Weights of a small GPT-style language model, trained from scratch on English Wikipedia: MLP 192 GELU, 141M tokens.
Each number is 128 + 32 x the weight over its row's rms, rounded and kept within 0 to 255. Layers, rows and columns count from 0. Numbers have three digits each. The size before them is the row's rms in percent of the matrix's.

# up: layer 3 MLP up, 192x64, rms 0.216, rows 72-171, columns 0-63
# down: layer 3 MLP down (transposed), 192x64, rms 0.0694, rows 72-171, columns 0-63
up72 069:103128159138085099083180181111127172173144144065137173148120100140154081129134165042101112100148119088098133123145065141107184110122160095112154117090138133099136142154131085109159090149095190
down72 067:100115126132095120112189146181145133085125131107152115137156073121146152174136120182153160187131121100170130188114075132106052123123109107147109144121080180120198088067149143151087115105118087
up73 104:135111130099091130077137130096130181168172152141132100073147160071134141114141164146147148055157129100144166110077196149153109139081114086194142128150134116180067114149122174078124109108136096
down73 108:106188124179178098108118117124080112119068152115142100181171106172073140136141092120081123167113143190125126099091093103149110125138147099155095208115136094153184140077159106137107172158124122
up74 111:127092086180167137137186126093044112119103136051092169170113172092135110162119154109090147146174126162159098127098148143090153131142150095112162105097136103138119190180116091110144168133101163
down74 113:087163196100161141121074110174208167148151081177149141098143102169138128076128103167150114092088131123128170127124093103159123121105127150159112123122132140126154040070124146144116090089167110
up75 072:161126109143103100112080128132132126132097113081189124108175113158117113158140071136122192110160118093184085099200054129117170163154120124124142116144148118066087155173160069138166144109160141
down75 073:086158174141061084140137152215120158090126162059098172133145156160133152120078171155150118158160137116117134098158136105128142129078163101106187106103105122110115177114103084129123068104157113
up76 095:070130111158109072089142080198108092159150115144134174154123114090129110165095173184110176136101112083142081145140171136092074134124158144129115118137092109131144152120141193116109074129082191
down76 091:151087171062102152156096118037139138095145135103135082122075123128099174081154116137132129131171146188165179155140084122131104090170134133144103138120122119119071106157166098161172166154159089
up77 112:113121130175202132148104134144163089113137118039155180113153184143175104149124105120169101079155150082129159119121138154173147112109116136115095158094098155148126097129066067090161094160161099
down77 112:150124115099051124132157163074102188121164136206130108142104131114086175115160150103094151171103092204097103102105108116130085120130130131179173127162143084129124143090166148161113146072102111
up78 116:125157155134084112128086154160131159147141048046151164096133128123124119128168134130112142079102138160165153153120194130108137160125154028127168139152125087104109120063145116118156071150145158
down78 121:141084128119138106132155056096105143115140197154101104137135139112159160154072114130155094160136119053093109089134122123102089060157135238138106131096160115170161132167121159156139148137122116
up79 126:135102123103151160181147126120082134073109123176213112135129205151108155104097132143116142070156146095108103167129144114124130152131159099159113120123144084119117081104125127088184211079180128
down79 117:127108132119125122101148128139185083163132111092047176106135039079141132162122116119143132199077125148174156108121143147123139113125103161101167129150101170099154124148123148198100069148087164
up80 113:137133093114101125118183073142141082113173095154165144155192132130072162131129151229091156162077132130169090149148118086140147138112151175092117162095088118144080088097156114096120142151154125
down80 108:121107203124170184091100100114114176107098129123148123096144140130135101119112170047120148092136102138109132126107132171052140093183170093148106127109166082124182155182138140111167101074151146
up81 112:103184106176183098131139218092147118144122155115113180143112127104190124144134120063122156085144144165108135085099111180153089138108143097159115153077111157140125153147076076093149126128084091
down81 104:176117108115111166112143072208093151115116052079123101129129099172110112093097086133147154154129140137131122166144144096090170132150173132108154138162104096178158053115195170152121110112151101
up82 118:049130132147104109156108198114099150139108127129135149163122176081147145062138170113131084106153147141062151128070157155102127107138097163172187165161117136113106119133117089118097152061153177
down82 104:212106131096129096076120049161122107095143119136093155146136136186081098178147123122092161139146146144161129124160123110172112173132139081081076163077127127148137151144143121120149099186108064
up83 080:095096096139145134116122187081114174151139202147145201079131172096096162103192121135075163173148107123150175168118071079127156155107101144118124116088117127131080108098124114130101116096115089
down83 074:095159080126062109149134125166114115109146060125140151168134123132150066151143154073156116095102178125101085090132178182146086115159185071162155124120139163105146159134142124088167112194116115
up84 105:129152144105140096169128116134113158101138151109101182101117141111088143089137111178122118121132092114156113074169181054091166142145208106122126132108130134198142064078175185113100117138110081
down84 104:104143138086167063174153127127155173167068039080129158087105084116091123130146149171124118096186102099145121138151135120128102162186148138109135119065125090122114161176119168155104156145129149
up85 144:115080177168138162193169109133161085086142123167108161144135187075120128128142104130115137194140155127128117138129166158065140141110143148134092150167105062086128133126116120118044067090141132
down85 148:135126105111135103114160182117093169115079115135110110148126138121098117094176127159090146240079134116155161109077118178071154101139104093140114138180126109095127133071179134098134191141141155
up86 052:138116161132097128142100114129097104105181105115133150148185160124089069115137132173151126099089061113201157152147173105091138088149157132122066127090132168176139135152121178095144081197132167
down86 049:118115126122136110112197097168143122178089116138124115102080083154176200132103094088111125183137190145078066131131070173157126154182131132112143105158116086080130132114131132154117183095113156
up87 049:129106116111124126151108117124198099135132104172114093134165099099124122078158149115090133129162162109175081106144139207191182119078162148122128109124083167156068071095111187152115093151147107
down87 052:108131101132122103139130114124183082158112095111185104157116064133129096137117153124101109142157156116074128195155110148183190141083124130141168098114067197086112066130159114151187143137128092
up88 102:156138095128183154146164101104135158161078133088108121098119109174082096100123147147117145150118096157120087174171129155131171161193200114096152128093121153143102129152056089124171187095083130
down88 090:094112149114088116114105129156148153126151146160138198143150103082155135137086171100144092134129147157138122095125085132127120085111049159156098076131126125117147072110229168124089110183186120
up89 100:117073126092104130155112157107135126151099181133149142117077108125157141164128117060187129122134120147113134160079133153085104154110090138139078126110185132090188182160106125175110064113129214
down89 103:132073142061102124116137146108078180096095172098129145148095052169116146154213097119154167101136157163103125167132126137098125183125122110101110179135166117108142179169073127140133104096104147
up90 123:112157132122097115132126133097136108157116193195147122108077110136117176161170092160132148096102100072195100096187070188124149122090112150106141130072102091085123168159142154172104153137140155
down90 120:153168106184084150102146147141114159175092130108158086175110167134166155130113144128130188076113141159093129076098112125068154100105123086183117017118160148119114123123110135128135175157121105
up91 113:120082152115127161163166098127113147098207093163136165132077164117071168088152136116105178193133139141128124147073203128084108100167155120116115113158085113136079105123149135128139088120184097
down91 118:123163134186089088135125178166098137109036166101151138135155168149099051157116118086129141096141131161114082119121093113167149153090101122179162157157190114147131150142124101139132073077147116
up92 102:108124074132131138142156183120149137193121119150152105148047072144093177171104119081081185100137173149146105171141145214093109146105171133129110124103135087100139131117090131143136145115073140
down92 120:123134092131131147105124191147134133141110064199103122151075086154105120151181072119110136102108169200058071146156141193120135155131159097125126117145151100115122174120090109147132152134067113
up93 117:141121124136108107135134222093136109093154197202118143132126139140097199176087132130134162087096148142096082099122106176125127164092115149095160129120123062134092148157137139116075161093090147
down93 114:111117080139115129073113147147128103140147071085112131163122173162165089148143167167184073142135124097150080154125148126166095065181058147126142089137093187130087144193114116129164126121142101
up94 082:122136079183105123095118151143197172123167130101130089130095071088143161102118146179103128101108128082128122104163095175126124164074084120171142097086149107096148122093075174174117145106184171
down94 088:128133091197069082124154129113113180124104134054156139171123054152112181047165103111193112154130106100151132131121113157169125139117112158123126068154136102125113150147126123131126135113202125
up95 083:103154096127156153170176171103138205193141066175116119135110116098158109157142139102122150152100150100130087138097099119061129145150151101148090113088123129126122205169134052150106125091092137
down95 080:118133090140143127142115136122092134076136084096096102139184166205117096161126162070081155120164161137195128135083147112141128164128154091169076093133158142125105166098124115157171040110142119
up96 110:084141113122161057114102101106135112173130140061157166136128059145115112111126118141099072122153160180110112146120112156178140117116181139155176083150154167090097158123103113174189087150072109
down96 126:093172140160186133095080207100143099113131120052117139126069116139125094105100140148131094169118143152136108102101144132100135133141141113118134178178068146098157104166163147064177168152079147
up97 082:103140104075076149112114115149074188078130162186165167102160104125139152171143140123144134116123168157134167123143181082078082091119123148111091124207157081113162114146124114137082144090116082
down97 081:134127113117124158135167068097068149133121171127160149091139145132141113113149139137142106076084184163096096141104102109167150143133169176142118124154089086156195200125158055083141109106092080
up98 114:172130164114133189093167151129155069107113097141204135141160112102124143106131096090095112198128108139098139144125128105091101055145097166166128148144141071087153137199096096135128125088154171
down98 123:145186080162111140105116160144180107158078041124142122101188134124144088168092174102107167149116082133143145121118117128065122125141160110173132150150166130089111140145121065095130072116169171
up99 119:160082116142147129079135179157118110117094103108104131084161132052126095094147135153077115168091155180190111096164201153137071057134179121157107087134123143129125112127100139111138179130145141
down99 127:128168149064132115154118080120108100170142148100179122153110106171157160124085109112161161050155094063105113129117118110130190172111075159057112162098157125133129195152126157124158106125120147
up100 109:150132151141138106160108184129135072130138162151125187099121095083203170141126087075082064102126170147177125132126125172129129119068112153146091153156109105090117115122126167130138070130071180
down100 117:145106128128174095124089140140147061090163179153126129179117067099159104147143161121040098103174131146129148113128128154150130088109102100153145065125142154074109174134114200118147137101122186
up101 094:165111139091133184150125122133113080130133109163124126111088042111176105108115117068196170132132105094109160178118172089068117110150168191129127144163179136082136093099122166123085109121129120
down101 114:165179079130091134083132165103059126131118100153121162139115035216137130120161120083178160096159135096085133139172140090132131164151165134113123126161138125153147108102148146102080089153132088
up102 105:118155137156116161101169155113122138132138142065137136145156156104098146057091099182188171043070063157143112138173103149118145100149124128102183113169093090104081109121100128105146141149118153
down102 101:089064107163115120105125090169123151159068097117157144083133151194176090148150137081090113205136175099169090104147096094137098107130126117144113157094101137182134141094141100124178141107147180
up103 111:129122125101173188124132050126113099062109078171155135169162120135120103129153134125129123158090121099142109180133179078146139082162123171092091112121144169114163148153139114093135115122209060
down103 112:104170134191109106160147200162101136151124152076080136077113141090107135161101116126124145089141103189159157089081115175120153189067144090158143143099139106132089077121116147139145120136072165
up104 115:097053136113148190169193101167091156086130058093171193119153171097108138130143145123123108137158162163126136170104091080101103089165104111146168153120116113124114087101148136129087101092097119
down104 106:150168123152133099092082101079100149157130168173105062162117125116108090154133135157089139125079066157142123080135187156106156145126154137090068089129130115157144183159097131073163141174180135
up105 077:113155105116176183083119103093138104203080155071150182132129075160166089130165133107098129164118146077116115124150102068148155083196146157134108132129142144137137175160115140154120095154108072
down105 074:168139109116101130126097175124108126050118152155101120115181107123150164100076067135150177149078115132205113075141111155158134131122141089126114142106173157164124166094149107044170104159129148
up106 090:119107182120176168125062153096099085126133204108114133188193150136159114148136136150094085113160149093082123146129205170144103142139111136126105125149120153127130096061090093126111082096134168
down106 084:126127108135083103138130094178137175105114053155148107117111171126155082070117157098124122136121086192137138134130120056181143153105114087170163097098144081145116199170173139086167147132119127
up107 125:064109085086047145058108094091138136190162105194135067146110142149152150143144152154160146121092077099115135127179154133131167119145172139161165113131097129166103102153106131172101128110137113
down107 102:188113126115148110130137100179132149090108132112065130128136173100062131165197153160082170182127098139157166091064146093128096148082124134133086160090147060135119145097152179136153128117124119
up108 043:115089133116142181093123176112155070169138150098162140121148099085110172089108107126134179147154119104066114202181095076107108119163148113115183083150135124124111128119102081186123179137108085
down108 049:123099112178155138106124166121143109199152092098131133134130121056149138153082113134135169196124134108079113170182043133127131106084114101109153082162098157145120100129132098177132184097159088
up109 102:196086105150190160113118110103068059087157068186125164118116150122115121165175109118152130105171076175147112111156138183139124074115115144145105100097153111160142125158110160095137123083156147
down109 101:053138158125060121132131125156199152164076196072112113151142144118161141106097118161106144142088197107102155161083122098111141151139154092128147161191114134096107138075122085156123144149115101
up110 092:091088148143126114123117094200121132108168145087149175184132137123081136100039139126132118169103112117150119043173133105143115172105158122135102071119156167155145124180129144082115157159135077
down110 083:157185042118131173142098138068093137127110137206092108099137126179156116169188098149101095091120129121121136185073101136173129141124147115091146138139119100153149163079116112150131095113134188
up111 073:129160140096159161170135159130139113150117065139112130109116213148164103110131127178125113076108122182140133077108065132107123066126062143119107120096117136165128136180139136153090115124225129
down111 070:133095127161105124124135097113105100118137189134165135157156028089086181120082137097141149158126119079116101187161211173159125157112180130109136150131136102100136130081117111127159114111063139
up112 090:159113061087131113159143146109129116088111202169128166145130192114062116127085121160150092152188160194134134100069154170129130130133119074138150120115101105138127163168092123143165085107123085
down112 094:072143155184124160118125131132097176161151070117133124129118041130167164128166112124086174109064142069139099158185106116126113126172134143134106164132174135132137080102144101099052147157145140
up113 095:152121155112144089075130116146136116186123138051166154122152131083149080136147151138048124106156105075164140159137095153163151080121111130143109114149198125084112178113102137167120055147143170
down113 107:116158124121130075083137133095120148104087163027120137113112125121191165099117171070177145135166150102135125171146085135081157093103101161129210155141136140145176120137166146094127099135088132
up114 105:166115120142180123075092125064081127130083087135091111194189087112170135095071156154131175129094100167165126139125181114152166141149150120168102141091114100161128162136135104114140120083135066
down114 097:080138116122140124183133118154128148114171094135167113100032159194077140133198106096171135127168143115068111177141134106139098145128093101087135093140131144133102094066129129156099164159149167
up115 104:079122141132111126135126132078069164100075106089138169152154196148109148133093135118103222117095178117122125105115129143120149127122153092134151139077148134134109160143202114061170180156093103
down115 100:175123103126145123125157076185166078153167146178133088125143084105158125097173112134140064112191075123116126161122122101119124132116103172138108130181116126095132100149078140177079101082200151
up116 103:140114068130147134086126074164155091144130118130197146148155128094153119105136115191101083131092141086090136193192104139159134160137163144105063174109155131076115074095129170128145079139135154
down116 106:134126133080132157170127094142089115097110134086118129174166162152097168165146243132126158162132133111161121099101126129113143076107123075084129076127070090122165168119129108146100175111188114
up117 089:123155185121059091148110149082105086111153097153130115119188143145128139141093104149094141158140099087144103166093125193185138156061150102213152143164100129135123136125091086119095156122083114
down117 084:138168144105168133149126095179066058149145164072104129127104109135129155111209166108161104100123169140126104122093146085151076154175076144092106078113172160156118120075144149131168113150103137
up118 110:126097127072172133131137161157104146121156172077068182172148168087145122145109091137138048136099157116087100104087157137093147133118191140128120091156168168152159145100133059125142133140067128
down118 116:163094086082083131172144109179159116142107106154085172156145174060168148091163146158157093110131114076108189138101098124131048155116130110146136115094121132150134141097171157142098192100104151
up119 098:176146118116126148136122140039149143174134118132107145102099094126086114166094162220080122102072121132160114116157096077076142173164179127116130119130127119151131150107095073134119134174194131
down119 098:119137149128130120111084100164093143100105105100103002136159163117124097105133125166091145187172154122152089089110147091159093106125162150171152121168169126145076162124171166078145137155113143
up120 077:111165125158186196090124115132135140121151066075165164206130115053188092097120094112130087092094116130088106145110099121082133137134142135167119178135173121126141125156128088140146114136077168
down120 077:087074175143156146185198130145138086105054081130100121141144129121168087139161110132129108177143122127140126123146081121156143123175110090084110133120138148073164127047112145104188118151181140
up121 093:153162208143161156115147139183150123089119121095122208092113115143116126107201079085106122163150130115143080144090118124061116113130147136120126152170098146129132076122131065193150133123158085
down121 091:157135149140106160077118109180091165086106132118133133128072183122097115150120121193064123227086092127176148103094124115094105115146132130197132107145138113095084118137170133141159130123185101
up122 105:171104126121128137167127137173086101071100133131157129171196146063156125094182135108108124076107082118128141187137117095081116134101091130107062180118160192170124113133112122146142123086172096
down122 097:102125155146164184122133075152172097155169130124122154137107176134091096161130140138166147164109165095102087097041133133164095161146192117186155105143111079096134133081118112066082140118104145
up123 059:103170109116136156143155146067137165107171112138102192134130127080112145120170120169091147137094141148075161136071104098077150140141103187126116176111144157068052096098102113118092113128151187
down123 060:101180080145139182164164109125104118088153129134184162099187097125138137111081128098094104141123114123141151175119113112167141125149179092134179117115054108107159138101098159057132083185152085
up124 081:129133117125086147124106153089226186134121139085111088126162061129105149098136128167129152169130130058119146117101160107169122138094182111175164147089145116154138090096211129119147083132130114
down124 089:145171164155117153119037134114148112128109126099111059113126145175101117140157105135157122118070213079107145145144132098144104142131147083109132126108135100176187128091184137074124201124135139
up125 085:086101107122088111105071142106145166174090109123154157164099101134104135144126106146127180165080115131208101090107123123172181139100210075138133107159101082174140127096136147100125169156106086
down125 080:090073157075141177146082139165081167146132106098098125121113123154105087089130132115120110137168101147114160189161131119100085174160153153132168080108109163087110181155148133123162063205113122
up126 051:119157122148085180124127146161126166126152114125156123101070033155112093122141055172144149109118157099146147076209122141080163125133139139112087084185146151112112166131103137145116156088167105
down126 060:136129094157095114085153167168071178135145153156113117090086072203138108153127116183148139126080152181108119074134114151108217102103103102116114114165133168100083167122133127147122161097148106
up127 116:133096156117131096103098144177114143106125082131119166202192205120142119109096135136102137105125092115092135147101155124131120111044119137142135161112179045095160144122161180114117143060147136
down127 117:148134082136119182157181113071114123172153119124171121075089061138084106155155132156145113137114147159182105113134100148111108126144124090154113082137069204182077101153129105131145089184139127
up128 068:106162101117137100078143139148075154164102113153089160137134137070129123222174104156096106171084122134118104095196108136092111099113145092125116090143152169184170160162130157078096112124163157
down128 067:173092146109110103186103149165194125144135133057161136150099089174097133036097149115175165090146127114134135136123115113173184156111098137108144165086090104068125149114140117182131149115107122
up129 085:045138108095101094095165051139098144152122147124171128153102180151095142146188128156107140109161159115146100136192130130119152113139169052121183125127109110115118157172144067117097109184133144
down129 082:170107137150153176185111215112119156175129122115051123093142156102120153099066142155162096103117100180130130107075157156083126159087081158124067146126123126123147095084130147129145149108118170
up130 116:091171130176116130087152123115104132081142130187101156133063128074131121161122134138095181137123161155133110121162156165081136149126176095097111183066120053108124150099094189136069122129149157
down130 111:114096089097158138170059148142137141198109143093169138096154134135144120113113168121131074128143059117159130104084090122185114124109093118173148093166163183134164098106163111084189091136103162
up131 092:104096113123113129158108128094125127162127172145176135150109117123057141112108145123163117128133194090067192163098161125121121174151156038157113149132143136070168105128127061154115107122172072
down131 114:119137138146157143127150159106119109173165124071135114160094118131077148116051150122177114122131162170126174122092178121121156120180131109129145159133113124072095079030141105138118140063190152
up132 091:169122145117115111188167158142155122148121108129099132148057100102083086162144126079140082184144157104189146076148094100122121105131202140160135096120130079150093152141145120174113090069115076
down132 093:142159133138159155118115114126092186138087175107140100098173184194180141092169105139097156100120109159075091113113109117148098191117077087132120138113117123148067134120121119052152144157128193
up133 061:112120082151136158131148066114090156123099151191121157155126064074127123126123098148143127130099111203116108071113092094101136151103143097114159117184142173149200168141074156152116183118118086
down133 062:130108160134161107081123132173082120083116128109109164080072000151107130149120119133157146124093098167166107137191102138147148111139132152130131190096157135180125113145141114134182093147122145
up134 085:131134089101192171118153143085116103105124146177165137079053086134098164104118200111199131143142138132095129123113112104133163150152144129136155104135105146042105114133179121189107130156171099
down134 089:154141085149139119124105153149123103118118129120144089155143054201092085145141165079165128143139138150064127100130139098193099160159052153158170098141135139115107162103217140129095125113098106
up135 096:131120146147133152155104096148129082136172119178125166156145068133064129128127122169083131088166102136178150123125186057095083080179168122082137180137130116133174122143172105137084144087083120
down135 095:193142067114100089106102106101109199177143084107119064125135153135100107115155131138079084153134086112124160121147120058135090109138155191073149146184123151124126130158175142147131149175119161
up136 137:108056182090157186121121153171124123130168107122136087182132157089165116112113084169124151162074095096089112123140141062099134110113132117159132084140162181131182145087171144159134138069104112
down136 135:104165152062124131140104164063127119159084161166093104183126200104128114122126131138168136148056122138134128084109149134155034098154104110167075102172137135145175156136138159147101128098138134
up137 113:109106098131159073173167130081131147211141149071157170120126143130095080156140096126146105125115148115082097074109084142134135130166147097103120135155118192137163138186187087140087081147163148
down137 111:138149112167145115150107132228133144101174095088117219137141151141158075176086141096122148056103161101137116149109138135105123081123109071179181161105144107114136102109116114110148115102097148
up138 098:099136112158084151143119129129117148133092191184170136091135098072134174164130156080127149111180128042146134137155159090108058129135198121156193142121131082122134113123143101093107167113113095
down138 099:114121181175137145095133117089152142117174147146117162125126047198146141113126161109107145069145151039141125158120100168155090100129161107146109127135094096123169092133162080077086167170150135
up139 089:155108120094097147143075120086117148057073190162175097093152153110134136089157166188154154152140135178160054121096160129134153150098160158122113170151097125145092097133098150160153152084133093
down139 094:148126185146087195120190137104164107106202112168130128135142077132116146109142095119149149056120181148117171164110070132121136078126078183095121157105094112118131106114172091169103136105130098
up140 099:142046115120106161156167072102187137099104108109110080141165160075141088175099094189115140117112122135161120149124173089160167135100206142114153089129145141134095091079148149118142157115093151
down140 096:180132123121146122090114164142012133128146123135144157185076164184112124126159126090126121112123145101111128088147066146079076145171045102130148144105138094162142160135161152108144140157151130
up141 030:164147163124134147148147155044181136124117167067186120096193092115166124074119188137122141096104148187119107103119077148119147110088152142107134126093119099139127072149125091184140156124102088
down141 040:139129152102103135112194146097192135162124132102161152069177075081151173105129137144161116150121135169157133130117074167092173108099141137107082126081103127138119074121110062209136160098124124
up142 095:102201143136113135120097187113151095159151104147123148083148120172151129103145183154084150167137122108152138118157116162152145037125114157099146155073085106099045092132117150107151124086087168
down142 082:169145179140111189089126175126168149156195088117089165118112099167169130078118108127144077100079106120148147118136096114113116129111112190159158183100129141152111125039136128132067106139094129
up143 099:187125076154156179162139159065081136097118148186122128151125109145163156106089133176112129118110093114129116111112199126095132095170122180131123097087148121095108129074076135123182154052119127
down143 094:078107203065163116099100138144127110158161107130038157110101165122112056128106137116136142167088132140130140155103124071119108179083105143094132101186130170170145107142145148161164124144170137
up144 109:084148115091166100095137102154129092134101097118148125152181106100132111148095131088193108151127066108140113126151155133124131090152219109082108084186152121138165117164114123108184085192077137
down144 108:163076073131100106122128115187090121112173121093115132155186163109100106097144126152098055147103165144149123176118146092152135100112167147203139157058144151192108128101120176084106123138110111
up145 121:108173104134159154193142167134117188152104136149165155103141128122164106129072189051069150116134108151115131136123109120077097132141102103173179113098111165082105098154099078099120167095152082
down145 107:206107132106166107098146083104126100097106102117113131141154155174136119118204075176114119178080115109116102132051179082099156124144167144115091163163137093141134133076154188104122130153140137
up146 089:160110124087117130126131127112148120160115149172188109141021032127127104096138075134169145083148186116107183117146144141139143155176163119147088138114174116070147116133129121142119148125176104
down146 102:157128148131109119047125146080094107171132152141126102120049064139111106109128100125180124106190136131112160037137121142184164144161120110180134091152155155118135150088139142156089163160154119
up147 125:101151133067080156160152134080089076115152093247161140130149153131139111109055177159138139128133142140113141118150140152093151091088090140162157140118135165128101121186163158107110103096144116
down147 139:146225153145117089125085118105107137142139146188129174150152151140090191122093119102120121131093107157125121144160144149103063177158089081125180113110086104147105127151146130159147060119072090
up148 096:121090174036132103174145141170101160088140105187143149136137181157089124127075066118151141137095192165129073103171144125127096144133125112130169115106131141128104088118121136164063142148154086
down148 090:154125135202114141090066131103173130141123131108113119136099110140198160117195179088105137085152096088104152115137096104148154130124128137109120116150122079106146174097149110097209095097107205
up149 085:120129135147183203077148093169179115122159116123100053103158128096113131124136064158083098182149138133176156077102137155149181090075094141120123133149145124101186175125128152131146123103092117
down149 083:178174146130097125142125158120108090121098114133114201165165090119140124139102171087176115096130091132089103188136099106116117088182124178069146080130149107170086106131075155145120096134200153
up150 078:071119087120150181127119154181117108137125154133156125137110159106115152070126180137070147098068173102085143199098145082146131111108154082188103134176154175118114077158113123132162128109171103
down150 078:148136149087085107091174111122199119129114091129131123114155203139104129145101143166127085201133137108128139118108154175171110146192056132096100147131062127164132170138149087078121088137097109
up151 047:163073149114133100087092071107178123165110111083146203113174107098150165141160110121113197132125089045152110106198123103080107166117129132078100124108170146115140135131117131114121120173110136
down151 048:135126164114155153140084088099152126178087111075103216129174094090141185124135128122115170137149100088120111091168129133089103112107199127075151127152159102155157090162092086174113100141154103
up152 108:180105115196139120148164094166147144123141102081143059095131118124113108142091106152119132112142112156181145127146083120078186104205129110121161120119155074150136124187038087114134128119160137
down152 103:084146090125102137106118143095090094144126072156101164100142091153110191134194120143164101102117154133072127155140122131200072167070083143113105141199111160139125154131191167107147108130106124
up153 120:077094190081139110125084110121117076116160149146103164120125149120103081068177155187144124177085129116169149106111145121137129165121140104116124182167115155171116128097185168150111105080156059
down153 120:169149060161126175156147151130121188104080100112132129143122066141149175169095117079142123126195150106087114147140112114110087098122115183142101099108166093089159153173081071116138116153147179
up154 095:085141138127097076090123068123185139118110164142164210199145131108148115079205156129144102149129088102138122157128188090112115108120176105154120181122126119085080170120135120129134081135141109
down154 100:187092159150148182128171162079104125156131078130098083088106114193122125121111086120137141145087141152093099104150091200124108135116074129142133068153101166173160126143138101165086171116090172
up155 107:186160102080147161091124113167154081195141107178166095073153046122112144077149163131145102136145078093136143101162127153165110094153129163132151119141096115151167105145078170154095105108146104
down155 116:130125063110152091131125146202103127184135129129187051098171095144108151132134115102099139123163085118159113126160092130125107092112069082182105095110117143139175126169156117127121134169212130
up156 099:137136115099103142101117138127200133129174144120091111085147124164112121091106098095134141169118132106135105090153099118079156104108191126141171089107120092181069176200079173184185128103099117
down156 109:116131183118101123135106146178118207084108102102116080139092189158137053122078116118107150134125107157130211149110139109147136147160085147118109180154079130112163115153175095098119137131067144
up157 098:108088149150099155135120115100125082112170149165168127106202117179107149118117160098112123117090191106118113182148133090159194099123143121111123158102097153077059107135174148118126119035131121
down157 093:155191102096102128078149152140130083150132074109129139159053174142173115145081122177097183116115121153166157091172124137121113158100124108093096097136143133143118110140119096154067188183085167
up158 103:132108116145144184125144086183135089143209100206144039122135106101100119120125122178090132138127130129130116149124084150128164104143143169130071158124148118073126110125165152152123122036140127
down158 107:146120142094101094128099099086189169143090175103107109164201120146205170117127153113113111101183111125117103150100140091150132135179130148053089160113133094133122111112093118109161108094199154
up159 080:123109045125098126096111151144138108172180089119154149117106106099194100151148150116108103115105195099085108176118156108105141161125184128143127071099088185208144114137155150131105107117080117
down159 079:204125139167118113185175119136149140134099094089102118157174130128130147107148117114128121146122098220108143085131095102119120112194113155141122163123053107155097097068139091083128151076163162
up160 096:123146086141166177173171126081119167209128121105099116156133145095169088119178147079138072071089118149187132095089086167102178087128141161123146124164101099103129110134086099119119094119129154
down160 093:120172120145132105166106116147137129048092113053060163137140138181172087123110143137115117146173113109119173155136163057148092176107110114126152131068156156163108198099107123131142103155147108
up161 119:125190141079121114149127151107120079105163111184129120136154153108192161207146130187173165096133113105124143056114108114123126102035067175118135131129113124121163144120157139139092106100125107
down161 123:144104124090090122128172191142109124141141100134093097128140192180127079109124147094068089149154154171125085171149140091178113126147066170179142073128121130090110108147097090152115190142168110
up162 059:136088131075121143165130061098116109065120131113110122122157126163118128074160133219147190156105179130198088117163144155084137122117162105095062134081106128113175138157141103106140144140113107
down162 060:132121147069091178156153100121145100093162131112161132118134097081137158131089164195193172161066138186122118100143126146037153104089146139114080153080123110122131116155162125132176140111102113
up163 101:126107152107144139138089114181094051112106093068153102159177171104130106166160137185150178091100139099121141147074139131131114089171112106134058143106203123100167133076141148119135141120143168
down163 100:099138107152157088140121154104208188137141174188089176138097107137130139105083090125106066101133128165109107086152099125133128170119136161115144114183079170150096134181140102119164087092072109
up164 075:109125180139201168169156132071146141131062092079155178087101138105165098117107186130092122134137117101127139077085139106164145109148164098136119182097102151084126130114126111086195142163118163
down164 079:153117115171080129073157126210102123098172134133056145150136126127117176170147115140128101121083135187179127151159108110115081151121110148112110082139130124219105102108114146170130090087134078
up165 124:106133098138199132162110076122123104090119102150131168146181182120173130134034153171124100070161141087099118091104137137134147172131151076102146107128136175129146108109120169102111144099116052
down165 124:150106134109097106087114181123110175138116120151134106123104104145062116140224083099142183165116109196159128139100089132084083096137114192151080169096138103154110160136161089133130104145143166
up166 079:141141084166131183179165164116136143102163168076166059126156108103121147059165161127146129096126155185150124094144150112095131102086123103127157073099100156169091106126106075152175147116078117
down166 080:113134080054080112159171164090120180097167139096171087141140111137111123085183119125209096117145140189151158135116114099136096125112156171152139129090080127151107129110116062189144124111146120
up167 102:155147139132140127086134131102147113179122037138159157079120121124166074148116153094110150098118148118127051111123098114070088099144156124156111123108133103140177159205171182136110101138181176
down167 106:145130073150094102149132154127123188063041166143076073143156140154090126142120093109136137119115160189080127174121131114183112157101091140148159115116151123111120176143102181114140091137171080
up168 091:111121098113179135129160106107083138109136143199153173139078134115110150168175065137130114141120142182086126120129197077135124158162123105143125146134156162131142161191110037063127157120144109
down168 090:144096152134103190139147130138164120178133105070108072133174135103117102094093207138115149115128156104191130153134085192111144133118138107123165125124081096136076089093153182193106081136109115
up169 064:160131143071128173142178118135140125103128103147082115149134073127134120124076106093078170112140156125163115170164201107130169118091149180088121092139213145103142111119095180145101137132088068
down169 078:171149125149139117127112147130150165130124104141051112125127021115105083136106131100105165120162153158138108132192152138160179141059142121075145128136169113138177074144059164139137110147121091
up170 111:148109172116187107087134144145113120136119173063090161124152070158110082131124106146143147161078109152162099120091129113131172102199180107161092100129169093133183111117151113124188101165070124
down170 103:146102089079176134152129056089203147131096154138165116137114139096186129104146141168151171057204095114132094127125110138090103161144119171173137138112124172086143163095098116132135105079111116
up171 113:118077113114153133186054104115076175140133044194094118163093156155104080110147111176134175143143122124124135125106138133154175128113142068142122156095148143110166128154151153105118114077186098
down171 121:136136172178088137121211132156186081134139185089185149094149119085163195131103129098098086089080131147115100099139116142136086125116157160118141103143122080140101127084086088148152165159103138